From a checkpoint of a small transformer trained on Wikipedia: 14 layers.
Each number is 500 + 50 x the weight over the matrix's rms, rounded and kept within 0 to 999. Layers, rows and columns count from 0. Numbers have three digits each.

# layer 8 MLP down, 96x256, rms 0.0998, rows 0-95, columns 128-255
559477455556438513522477502487457465409487534500525512491538490509559566551517512535569525441431533452524504530409473519536420564483592582564472524549449451471521533510465478481549530485440573535503499615493546483482454528464484553522470554490420495509458467514525506574508485505480541380503450651525477392471505547437443481551475528450453498515525435411461594528500427524395450485532
410498514475445518474465517447461535437551541464461528461508362531548531470497474523347404460498538484435499477511451627516598431456543514591508464444526545450511473487486452589462540414560540532454531433486539584436462506513456564544427436567444559362525459538495371573530598547419503582551526542574597498430538467526516551568534474581541477438440414505532410463470473432509543436532
517481563496547539593429477506511555574548546554531558515539560474516527503482526474455484514449527535520447504445483516476502505447440460551550529549413495465495494455456480641522443471482455600482551419441433497482488441469441517467569489480562556538583471477501517466487467505453477486481496484477492558538488464516456449573485451614475511619446533496491603373458508459522521600528
520416423514449480518467533557504456529395537574488544493639510578550496449447510570462507508555514502592557499484503520573553469443417467464500516478484498558574555507435512449541483465439506514494531547537537493521542574490502469464567545524531558469469415429479538432478594518412445492565487514427488472580625465544449546537412565586489472519451516512471530528570438478627536543571
460493477491482513534496440541545531554422479486428500551533535534414572493416465530497596519576450439472511476439495587500466576490661386510509549486420540452483519457522479471520390463542477464432507479531495509357454577478505527560495540418510465521508554570474492437494450549482474578529492515450555482472466480520494426513546503528433508404529503480474505427439386407540479463538
532494504502481515517538565538548450441477468446404476484367537484548570479532554447580463355513502486474519554478408399467493539498452458504634525442525426474413437499568446447525459524460466472504436496529440491504442535478505536568492471396454496489531474508528504497448528505558565492513458450460475519554563454466477554450411538485451500457425551469421495478520576448453500462401
542444458549501558556444549488520521577579454540490627368454633409398473551591531552467490557541577543526582384506402529488533572521470421535481437503543456544577578463431488511511521586535429509513536447492600534593543406461590519439500487372436570487615474470386533499543373519535587558606407514422444435474519363567423533514578496527570427611463485516471468523465610504486433459463
474533477488565499448508544476449520459491534487520499554483468396564523599504448537515507534502477531441431458463484487366537519476532448479551560539485490439394621496478530488442484496539472528494466490498479403428564628437539479540494467442567442519439506565521574468444484452491523496439601458586530507584477518517512540513437556415437498523453469513481516493523500492551502579497
370528429487506437512503576434536507470443458583569536531477448625456452556430549581531522508493657462468460515471492491515446620525469479576540488486482536503451482535539540491462434466515506528457485490462555515575559534450486429489487491543493505510606527512556474535438557460613417564562589523579554433501604456552510506576494479533432474507482376435557541417484390488432489494555
545542490508506512427570493529466569462601494444524456498459512460520462539545450458494426499408477577432486536465464477415512569438504551502594604462504485508506500406548452476519486486465529516444475528455514388521453493488510479588483524539507579513523442519550548563484546559440575397499497473498518526560520472538516476532508521508497545472415437544511475516504515533591480496533
485529502449463539438453480518488481523546537570480551491585528509529506529565562559480510526457576550469400509499478475480543427537457490476532508592493498555410523387480446577482488507537480517499466418467336569440583488643521426417429511506493455466383490577580415512563515464489543536503547448528491481420515503623448513600459582522455482555401556449566474506541512446498415559442
492452447435465502493445441481432526456519433519571473401486502516513477626568452440513447408540492507406592497588439447470513473517466428512517598503412493585519530454491358497530460468529460575518536440424514485485496571446675443437607579537489554479454449485533455570463482516385412510602425520597501549491497503438447524502486453465524470446407549468456595414479545457523454484511
568466468594486531523471511481418525478560486638475513629478545496483581519493577488405456443435541521447499569483468447468514481417520528447500560596538485435553457472544531557385541545511454636516559496493430509553620530511435499560566535587608513529377551405501342520462493526537467466530533518458518541525364497436561434565563468488452450477485523489545466542479490455420512474497
507450492426522432404504408450463421573502531422501501429443442467523524435543374458531428572432515474435594519520469513530400479538487477473598483538556466481539532520521443440568395630534467461489499483527520559507523439468569472524511564463477593498536522454490477523432538475506561554461577535511501458462469520533517500441601498494385573450493496497500456514393434567490494509583
536495473461498480443484517565544540554462472540509515494580557416431475468516558548504454437486498460492458514549458559511487504464494536533490462538548359483537471448409573553416422506468414629511547524547442517594493457453386506515521529429458548521520481536549505456472484550548399593532511504595447467527481430450502474495448515586431444509584516472452499458540475538533517556522
460508562515454437449489532484479549511461437571545493461564524390462404503520525567555530431501539502488524459559472497506586487448501445478436530538376547442505467456482547546421446485554511429561573540499473542445525545490481536468525486369482509443478534547477416456479424448522548494519573531558443396521524558475386434490456533550484459493536656450403522483501553439534496525437
471492567458458604540541502453400494509640500470539546507488416516529470518657589509527542557458566439461427460508429489509513561489508509516497516521487475491553460479568629505496405516548439521611440439470534495542515489466560494455493454473567583440501505447499453503582441505573472461551561530467464482413503518519540531477517506468517483508523534542488454492479525494484461515560
525436550559574457473592442471543602534528568511534485564476557598510491488502529533461533500443527457453511555564529521531458449504492460516475474561568454469481524551538515634602486424593515494484506549500450506560494475510474481513583499513556498493496547513585525509480474505506497526559470512568521546466490505533512444443441498400549484467487445415465549481559580539592506598475
493515426456537483466553466481534599590503527446459511554498539527496574571539534484524420546501473549480530457488515524486458495446521471485397546419507513538491445498510509475456489490462518571563533466442527559483508470552472509456545575550553615532470477422531517473506495461514522465469535481459463513545536498506456507545533493498376506479487565434541481553527453523479485586530
505394480471464553576503469510511444404488509606473473511559486516522509518526512495579521548523564409515462523491490525405489493455421563472512437457627519502465498502490464481504374509472530489529459505450615442462467476426457558565448640492512459568440521538442453548487520434493563581473456561472525468414404511516408523426495504575518562536506459490479519590494492490388483492359
529551546403532467467479514450467421467570508562487564523518401514451500508483494380403446479435545419510413463482597559550541474414426527504537469500522491469463501489421398464513502507424542507522523524521473561412554528502518495496464477443389565538600598570559472483451460585440474498454521443455501380462453496474547454547467515536461433502468572470489580548488512503476507453567
516534492505438412501449576474417473555463404500462461500537459457508488510440544581486595552485530565410471535564454550416452475453526488372434489501483469500510547567536518514504469410559484452530534512469471391520438448435427471471543502451540551489527493530450488479518531491601432421511547579477487598530465518459571438474392458499502478527416575547418524499501539563505603444534
530387472502523518470534463438537530490416531542511515492496480555506505553513552546588459498504496498488513564498559506512558342549455487516486624495524429563546547475511490388451501493536514509525465525566342433527426543544517381516379612582468464444515489486402464445490475514549539490511508555558629521515485615453492541486517480527414563466528527404563394463497491589434453584540
475531577483421595524488484531479404508349516468528478507465566384496573517476524467501509486516508493468499579498481440479486522585450456480492493391481628433449503614486487561573499578479553430576437432487527545438508504539549424502450472396442462603379443565448433493516518548503543509491441481532422449501525477548440447525506542503450495552500482391540438464562530534586443486447
443471496567464618508572459451525559572534474400511423516504562499506460544562435496454588627560504473606387438478341526518574483561577553452486494512513550519505457489503524497565510434572615524453559504623487482428438473558520564487438502513545443558526520495643553472424539521546473485512530421545405498462502521532489626524466516500547426526582494488476534387485537470615527493520
470463512400518421466452511465551506495508468426510464561556466478508436531467430524471566456500513564499465527514500506466498509516505546516478468443584531424501440512508499383493540485511486568501468522515558485471472546471465521623450517540501437518437495516425483478460513556549450491538526474549532487463534540481510453430508476427526501446441477556502438545445511581572513514590
552534474515570524510459514648541479476483402417514477467529511433489435523419471546505529533449437460525492463519428490472485590563411557590437490541478411534511488479529427546463460448491562564514485457424537521512501453511499527551490545544544556451539455392483501482502482511468521601558484534544444428511522499531436449515469477542536515480412474562612454386425539434453421494393
475512502547538514584528604562533515491469546484493478423506514565502575488503476654528492493550506518516453430464529492490490472513575534448465543429471468538491548514485436441514576471470524490470489418544524480437456408474461459426498498548521467493507441557497532460496512518507464532470480557483420471499526509567535538455520505508450487555487413554540531530489475464500626477505
502463539500589495404559451551499506581412479480551506468448492565496548508474492624452511555492479531517458563493504484513403543474481470527568623482422489480527554534500450454494463602505521533446474450503545530419494510572506556445578416476621500409449530545502557460537519484646467432551525527446489505517527515469553498461486487562441434399529537406520413506479451478498495411460
492458508536539490490534470517506409492421592523529583524398622544501474446567601351456555533536541542467489456450480562445453497564466441530617471471454467536530562440479487549509583457536488539504555440435409493495552444568521477477527485488506559476549435519515539532603469402507573482504467440507482497436494544595517537443477672487478503476527488570512479498506564487490561486523
531577407490545488455578507466459515493559427552454475501521430513429496447462480515467494488506420477465458456525487499454447487538554509544566525587455427509603593478442469474545469450460402507508411485519513537561471485520524520483462560580608497511406527512514536622538513541460532419507470497505565588521446483422502541492539548424542467450450408620535514520480442457492522464542
480543565499481415519517433511459525515463520499484582512530390506466467522433500446536537478575507515577529520510525512520529490510408504600471599589531496549480540494509488477591527367474497553591604471554474515473576583460431534568530602480526500517509482525532499451574508457499414517547516524523504500410559595523515409490513433429422513507434556400576444507559427494368511577408
499450452473626514514456486415542560476498566544521502460446499546481456475496476508490482511514526520530504494508506535490518529480483486421521520516477541501510511416551347491440558443556465536572562457559559508489502523534455458403455496454471530480497473424539470472529420536479547450372564447535470436478584560422540529519540641500526484490430520385526436476515487510521445584436
475503411481445521460489482487535518481513552547479541498559523514460506473505455532494468443613510494429538462476545496432538480561546471542426493521550504545493494497512538457455593489502468471575497538437480534507509489536516459535429536497488459493499477546494490574466485485450488587411497502591519549483586510540442350532480480554475440546472469580512570487503489478585521522415
465483567568407445582526501598473493496504518499462405503515490466555559475521427534412542463552501422542598468435432530617547570474582478646400426534463512489460534473532487490527478548512474510480550513498566505481493518448548425511437633543483438585527378536502458575473464472432444469546607400569470501475433472590513517530426488440432540543526443477464574490387453419454510591518
601481475492497631446535588571467513366521557516477590485549587540423516429481554556516483479532562513495484529479485536485581488506567488432538503449510533493487540492561571429424421491545592636606467477564552523524554542435454536483509461547596530556559548518553491497478516557496495460433462481508495453476503554443503562497454567424451418590513609527471432492566466407529412469466
475514540431573554447523582554512461517530480473507524472491433471550476491417486424519529494406477458501549510382556480503515487506482519589492484510528511489522550439537540521469495437458477517494477460500528534500498505429543565536539577494632459437519473574423419477493495563468486439468449503501419553411499444506490462587483525456558531528429452472515484478512523394573451475582
448575493476488470513479412543443458448546599516508460385477518637481412561514508438556496470585495589453595472451538488508428420437509505493420502595550414427536554652580574502519547504469517559580447503531487379535632551606513539519489559501416553626504519579462535460522532429368502571502437457535470462452579489487514526493488352523468487504404486524500473498474465450537401586559
538594477658525485600464436554554500497570550472534448524374487492458497509427498392453517582606438589430565409497513462451484497574560501487568516559551428561515490541488528529533622513495584451557358537439506460521481477514523582465495503524511509454447524491493447474596505536441504566488446576517472297420541482475478577447556513446508426521466336458398569438599522481565489570432
507424521499464484451463492495490461542421403509616437488501489433483418427499452469442455567524466457480424487587430582530565432558567538453523479425525487569540508478490604497525495562581608547506520441421509426529515550551541592512590474493545475499467554500572503469459515425474454494433566540463528527510480443447508568494501550564506531551419446523511453547474517441483444580473
432529453534602487514423471503464392494526457450472569498386541490496467501421591418485510541465469479508455530465527511545457511580531462444440431447481543457541577458558523397401539432548424491424486455574528460460488521554391446513510435523397524352466633471472502527492527526518416494572481495456513551588505523495448455534424363481556511463441527508494584530487517519457492500438
535424374434467561391576494524519583500472504535522515461442379450522467527500445523524478447504427514433523560546448597476534483488457581510584428498533477455461477453531548462483483465558537526524537411509529525494508438512486373542555561703538485483459481486477433511444468577434516484559498549428510461494573521603478510442509522571446508466398471502524525491537509494488553442450
495426444538530538495505553529519505447500469459469459521541489523471423513460470528553379482466519537471529423521491460518601558532546510443532536465514497513560396436509570487531519493475472462478455522530571438497549546488512410586579493528467508432548487580479514415428356585550539452534490618531497423496604498488412464565477567431510490557489461440490464493545480384505509524489
525542570453589534514522545478467484512532484506504493527506638402544630604444478558531453576492548442498499428505510499499525491525438493461519575502489428492450477616535433507450463507474473555453483442565522494410485525461494489457567503571568486439403527407487450511472519511579519548481476547517548543414537535520446451504565496536565459512469586530535543527553490586525530458431
438588455523526508481561496442382450519515500531535486518509489479476408518463516547497480489417553504524484477497487467436500489505451559547467555559529426500501382446494447523476538591388462512519592533566482445517449524513546565510514422443486500487496460539451540399418512490514525496476456521531563607507502558500567518513624490584438515408423563447505496514484358462548483493469
577478494445408559424559405540544493509545536501479433527518482499592487521398525438475392506530398473460466481480493529536509477421535528435566527471490407432534488539496517532470479473486509443499541499537436393466450496519461588523563526458501419542566491478487540483531490445413477498523541531517503566515517449573540490456545542609513422412572517568421507470442542504507574513559
411550565406465476427589504555476446480488627513521469523527526490549517528562534588532506415397523580505514500525504601521570520518488490382542547562515468486527562515543510489521488554501559447425497527460562463575528470556455499456483399472507472583506507516512470510552558542438481463474553385444473493487468455583492466571544512519496450540532537414483461499563497508549591537576
451425472542558554559559485500517466488427506528454511473532529528431518490479499508602577518501563504393499468518474561478487538456584476596608508433543430513517532352598524502481565521605487523414460514523529587483405570523594448518513550526530527541437507474512487517470434521511481470507536582480573465522418524521419552551469510478430556467516489495495524532512470519532516570512
406445517554445523464458520537497473549486529493509493573343510535524554475495500438432512463531478493481460508503562521509519451391494477477505525538519545579477426512421408465596436390515581500554542515559469565549524443564546505556502471600524539544521468511480484463482493499532478477464459443501479467521494487508538541469466534468489537425520431514474469483492549572519511483537
527552449587504493429529593499474492570399434555453403525493454500492385535534576424517510430504496559498513467528476458507450541524497527443483541501508526634484458497506449514514483404452524462564562539457483553581493484600467552484474555595465470495435464452444490424458508496461496468501552467522489542432446541476396494447451447524490521503505512456453526558529443482562467506507
490540482512542511495502469521514546513464480565457446443531554566508500512420470492474403477467401457474540501445529436519483456431630497439478516452529441474506542518479583531491515460433533529474499490480489473536441454651531533445441494488488473570463581493522447552459472453514420505438516549522486461501528525535524505464478444523453448523528482413505467530482508548427508445579
497429518518469571480516469557549442533581477512502480491433486563524455526522373529500532556467495501521524443468448485492591507524521483533539532437430580496565521514487548483515487474545469457492386498412460513545500490447477489561503451544548535478462551470490483571509505438479412530514507573527461480483588473485512564453519506588582573566495475503505525500515497476431502469534
558429656503493457477646392491517453468374504509536532515502434437567465536574548478564516557458566390466496508437636449605525481460496480500530471551476546526499560523522459512487502419523419476496557582356549558441535497465535547533476515567500443486528476466457481576511543574481563478479480537508487501514559480509514473570514501439465511532502423551544526460471513592554489528420
498444454543548495560470499560491486349505516497479470529546530506541366486607603429504506455545477456382490537500497460527574476558594510494581498548514457453447392472453388561417547437533511509581544482491478449515552489429474493503443415538455506505497510510467501533391486518563550567426537468538454485481586518412536513430470489495507593493448495521439502581486564499402491384511
459443471518458445452515595534475552492508503523464541531507538533490532494480513453500514564492546522560527489594453528500495567487452583548499459538565547555457490585488463479481550597430535540495629502643627528533518531440464533534467534514466584486469555434552455586503404488419437553530497510561440529485574523572480561582558444446559424483506469527531462513558589522520569484501
513507498564476571509461531558513475462533467494524444428528590461510584596511523576578477498408472517547429490429634539531467542616463442519505538503501573469476505464600550574574525477433468529460487527516549471503439432476513455514492541452480453561473499466489502471407472507457480464474469454456491419523472537585468460534586541569614531478523431534412517406483565493528483529490
510513553493470487563433506501512461486434522574600497501525451592572403492476577482498569520586508428484540621555541467569539448587585466509549475501419548502446524481400576521536606420509538488528499501503490591496498519523500415505487510459538488478539566421581471508521472513514521481543544556515580581538488549539521535463561547540489535557617542501515537623570484561478451444530
440519434470534597534473455525497506474522469500495449505533501522531465543466535495513448490490477475499558508453509489486522504490412537504501502473521442533489541476530536504485415583449525480439493530502583505495566549503459462378445492501497508438494576533548617448477520438453495445523510477507479527477532481446566605503394531463545503486429506404521524587507509554464469487543
453574457460491539490524564470523523509570542566461632483524461447485515567505529543476540532503561507468494464565498568607525522551521466527510464503615487565552514477624567512517480388533494350524482497559499533522472541400509483539487482524510534450509472503625474514341547459453435503441442583526593559430563566478544462571472403476483438406424555577456579488454500374479453571590
535484448526454500513469455456468502577468523513536539497420574498549451471380515456460498505459534593470475452538459516545526467474432507454519440571517509472551499391535543458516490491390568554407461562476581422546560517516629476578490520508584583520495414521563534468558524472499509431526433494573508476398471471516569563459455450441472503411505530420561567537460547359526456537541
525497517467612540480441442539432482474483479505495481594502527428514487553478600491555526510585500478535387510476538477578539479528479594509461510529496465583509467490523527569526441486478438530532543426519581430431577456532391522463498542504547469516567513533584566395545524513463471557548404562477478669487491593593473466515505495549587501489483504520475486513488444451490531571573
478455498501491480458429516606484497567514407419524623543483528441546580465528593497412475457505431545542568572497528477527516410511479475547596508507486478527421418535429488498490567531463476539508535525484489491526570496514517522491521406595581527512492466500580468456469490487570470506495500536488459487415488450579356530516468498497501510484528551547490469499511503546495534399602
444508547528493451418534560494474493508546472548460504501515560420432472478484591506515495464387514471548648486484501583539557483423417550500479507552632462510621528485423533443507564591382505512566457516530567501542441452430538567412433513460520462555634520523455475489490463430463540503544395479510476497471518532521355544581491451569458529491435492572471400475433440486435516503661
539490473565460461574457504554500500474508403519515373445434511558467510466494421451513520501550586543486529356501544382406447524423506531549578488575427515435547483541493453502480499515508476500468428457460525542517524452514510497488519404514428576578537467556512516600508410513500578496565596519464506458477534539488447511444609494478526516463469467473412492464427439504484528503469
419460568627384487444533460435523477429436496533587493629461488473513458567544463492577449450442495502503530517486456507524578557541479474525559472548406438530399551453436548511535537495505456501456515500407430594527535520561475474425479471485497468460499551555503468511421469555438519398471466533537507497514592503517545440560575515508439476521470515503486630451519540455494453457611
441462388520542395541536490472538439453488492470541462501475487470540504517492539535539460476480571456558467432429521423617457529511512425459484540439465526546484465506528477420498478489484520583502480578497585517486509502472392474528471484417495495519379532489558543459499528525459472525516440497470463492498584533537553537534497452406496488471506520475531488465553580529454502496447
420472560389455475566485541561511526537485541408469472463426490480565487462463522490548477502416534566539452561479421513513474517472492452457510495547426525472477441495431525458453471486435470389494519451552461501517481445498511493515506414443420498504560438572480483442538571508509556512531555538452521476562418454507489562450592507505461521549582608482471443472481521424457471532506
523600563531612540470493436561536446463575439480462391504511526572534504412477419428520437506563459381426443493538475452654465419626481485499467518559531458444534415513519503584471379576590518564442513496430468407439423525619475499502544580433596442576567526515500523464511511587527467548545490527553614420511503519442498493441512464559481497441504485578509572421546448468495319488522
591543476518448475453556501387549470488573373552552453461552585496451531412492558525519502462495539480498512473459551460534399524509511422492489467526487458511482533489624511470539435446479478547485504513478522569493514539465430612560501551437547558482489492494536399309497463493550535511524465547529453532471571506508504498525453491464563562504438507484512524542568554523540477519481
530552554550532495513512536543474520443467501556538532612542434552465450470566511515516478488520488448455583532527457455455522548440499465491454550433486580464500492475573451459538525529521487479522503442461495476407565571433530492502512410489565550508534528501483418557597555612509532534407565524522409541545453521459573465468403519456463461529576462538484555608500503488543444552458
501462551514530511507503469563472420501509604550488516434450465489489416534450559517482481508518482565588438544461484471479592433545557484490525532503394496504528415452542498563569568507509509583445447492543553477453513514458491555487521528490505466454516456448439479541576516427495555584498518505511538549498394540420532531458488517502530428496494487450454474512436479449588552472534
520518551486480560511486500464529485422496555553442490557428572438499426624542489461395483507486479487389519458520527518541532474515464476476449512556402527403592518473431429544394524488420537513476411579505511527518518508507433516421445478453500557440486595442510521508553522467513475659401480584626510464539568437493542529508559541488453449595499537502390466440470484493564579487561
552568586501420372466522547483407435429524549565522454506468445428496500391466469455494582498542470475542442494411481530581515532485559547578448483513447471467465420531494485528552483501598458498425437489589445481482456586449465454579519358518573513498487373494510434590572496518447534475549507449582466456566523566452465531526409486460557387427499441466415525432522489509534547531536
530398528439485445412461426556561518522565452492485573535524493491522526484507531529472474504575480509551438468570485499574518450459498471499434502593451459510560531508449466482524490412600515490585431582522412490536517560396530420547479403427483430550431549495636515514516549591475562496550519512466524582547472457537554475482499464521511508432495537545554448483557502426518512552541
574533534553529465502389466410470574525535488460545508489540504501442542494496491516405440534542380507440476540425499632498568544554525446494467589441472517424544490426546532447539502589473497395459549525572590445384521592513462480569483492614538480520516503505465570609488479601503444517407465526583545499526446500530539441543516603477567564491446460487396481497528528527541545465526
548596457493551436516501492571529575522470448541508510513486464446525483480559477582548446469488500480563419509494506498543568506535451562511488460489496510562440505480572435514370477517432468545535515459486432547501457414524497538479444517619528507522569469482602548465502429493608551518576516482503558543461534503540466431469532601521530502463535551539469512445543520471459448437476
491577524529568486516548527411540533485461465475538500516424521476545459537491505617433538516540478334454516502496448446512556512447462541425434496551542527472427546428519423457501493534409513511504473489518388501415535448474361469462495466560428536640507615462526560423542613581522467523493437490494443480536462467522516546469482434547412453456456502469506532597489492481487554459504
438527545552471512444404551428503528463534432475484482559484467456573549457494469483498523443497532521637487550463547493563494588590391579505409523490487595516557576522540558516571415450446517541518465498527465499486508496500521448567545548423559536448487515554573575533518572609503492533527528533474577476499565527519574429437547419502535527484493499551494543514483560479490469526487
487420507496474582530479496507557517417481350514497528573417475434524440454448525545541547512593378431619441480585558533537475564566549483507526451512546478480523498517494510464506487507576473526529498492484573461510443548462445510556430509519549467495501463420600587518494512575463434512477561371503556517443504549485515546462508520471478573500466514541428398455546482492491505587500
424536477495443593467519448561610594431518429496539479564473513488528458445487495448463437504529522499426485509644471498389403516569571466438554503544525536470474469427468415524504551500499505499518528492395492426411497461455440404446478508553517468509430590487561536470439493461468562482472489501431485522555420558452546475463507565488512610493489491584568488488526489555480514476445
484537429544516490477478548443384373504476539508398549556554524510474532536517457576423621540484431469531594492483467494522549518423489469504586544481428521441479435562513567412527437515465411460473504514491417525514398542475552542430406434536533452573472501613504560474534510515528561611483571546502467531449482518563539515460503490505490493507538508458537492432556518439510467544534
507485487543517534569478461523517472541596475398672433523552470554512525607542513536487525572436547490474480521517563502557518381501535508453454614527443521465455487475479522462459515431570514566589531608500454486489616532496501473484491446529477497460506534483582450429458523475552406503505536571451529524525486527491593550452490503530446511483462576450516539554533423482536514524522
516442552585455514509526486487519543443479492486418553544512392499500553464501505570547498463480528520540482516449601625505496495513599441448485568557469376408454549482604450502487470437578451551589448519568524484454609521444466533564429497525497531410565539606467532537486532435529496538637524430559556471519506462422521483491425349533519579469601494521414423516413421512536408457466
575445467483554536471473369459531471499529425483510472398562547524442428534493491384610484352562475492493411616450389450565536575501490539530584514535516533533526587550416536514539498512495506469504454459492488493499473480482519516500597517512490535503416467495451511495548459467448515448440616476477518539488495495464425502508419554557510539509538459530447419462553561469482521493491
594497553587429515523588553495563561556578487513601517519428508456502558487575496599484645452509511411562543522441501525548506560509523551546445501491503518358487467494421524517432500490459492632464426492524488467459538451617400489434461587514485507437508523612530557488305510516571450520485558414508533463458587476530475463489552545448453487501431619449661563543508490538502463554483
515484545477468500518527482492515578499479532485526483576445478515541485566523473460569505572449446457431491490511455518556529469519555399568479459533462562560603459434458446569332521475583547461504583454512475533537479426469516466489539398513472450445463543488484438515472437577525489504484528518585508493614458493493611506535494526568547487498585560545503534538500460448595510511510
466574537538524620472444485512494409524544549506474504564540486487451530479451495429462485536469541485546444437484485399540456599440475547509532503515507453652522531382465356553470451505529477562443411467464495434442494493533537514524458452484525460451426505521511568534563526519521488497519533454536479553533413596488499494450501482530502418591465516503497491580528437515558463476538
516543474498524451475467488542394534505388482366506516507568513583535447467546480484509497548507478463445501484422409428471411457487560471467460475484553526486543537493501463628506478517518479511450464504495502493495512513538465461555521560486491533587540537525537543491527479464520483582432535460498529529511463503474519513558531519485605499470580450475545500580474489522656498601529
423498637492547482522477433430516478502556468489481445481560510521563584522439466405446497489422548553590441565594500545512555458554561499415489449561482470596392543549476563503508545481452561441478532512547374548460513505524505421540543543469486462573513463590465497373459426387529564491524534568414529605475483559455452603422520519558500481469479590412533465457516511542549569519461
556453601504573586476526555510503537594567580529571471553474542540426487527393446558467493426466444454510528487532405548508456496512506546506527584464474445506486467344360559494555491415550507460487498463543525501503459520495479501503566460496526563483592552529490435486458628412472443552415469529500561423631491468483551460510441445357459384477510482485550551437551473505484593507511
489435449535486490471518472530375461436489561530558544538549517526504390447536606423527492552439516461462433507463503524415461513453603469506530620527511504515460497531540467471517559474496573530492535580515415396475538476456483569488627522494426492414519549487561475434448544465522502540469512526464520496553452571497506420516549491392483458423549396535550507597547428459478494529519
463431538536419433409484458476529571507474550489483582509514525546399512532466506462497449473513569483373545475497445407538491508541496410479482574546473510453499572581437515535526486449425413428573532434525465522476516458479509479534487613470503419473495534508599444414509429443531525476536509571521481569518394488374438456512513515507438538492608599511427516473455478492439578525356
475548555489566578525446517621563589494485589472495573466672518466557452562527563579534499488480528466538469555490454510506505572445479504563462463538539565611503435406526594595480521387497499514501537524472555563501504489558424421571543501485435417516466496545534381500555536462460514545396512433519515535552423454521509510428577496520468538370505473589555570498426452523426535528434
468492468473488480457580531409449494494408516483461478509427542424438423497507457463494410433502489521481489527481526396439421529443490455467584471483593580477557539543438471549443530484494563503589458486448495495522596466566463551514472475446512614491459478505488468445518505514475556455412615540409472448521491543533484578523470461506541495522515521470516472530489548426479537484500
504508563567381481524518539489494453501488523546573439489433537574422598461630513559455428507510539390538597471446487489525453491513504493432467501450468405464530455467529447524559410478556482561539427556476513480475501510536490435535616522542516521558458514573496492582466500553426494425437467505521473516457532492552544474460534499489460433498553501522536513468422441544393567436449
449540477517581500488515545483498528529451579512508390512427569533517610393511503511458476472542500511550450512558488466456579495492535487506539459484505491586505545502514560444478590484531519549447463547536416527474495569495481460532499367565525429462482458446489509541480458534418525495526493472489561552546496418446423601496425466592470533544414544507532501517610448558506451466512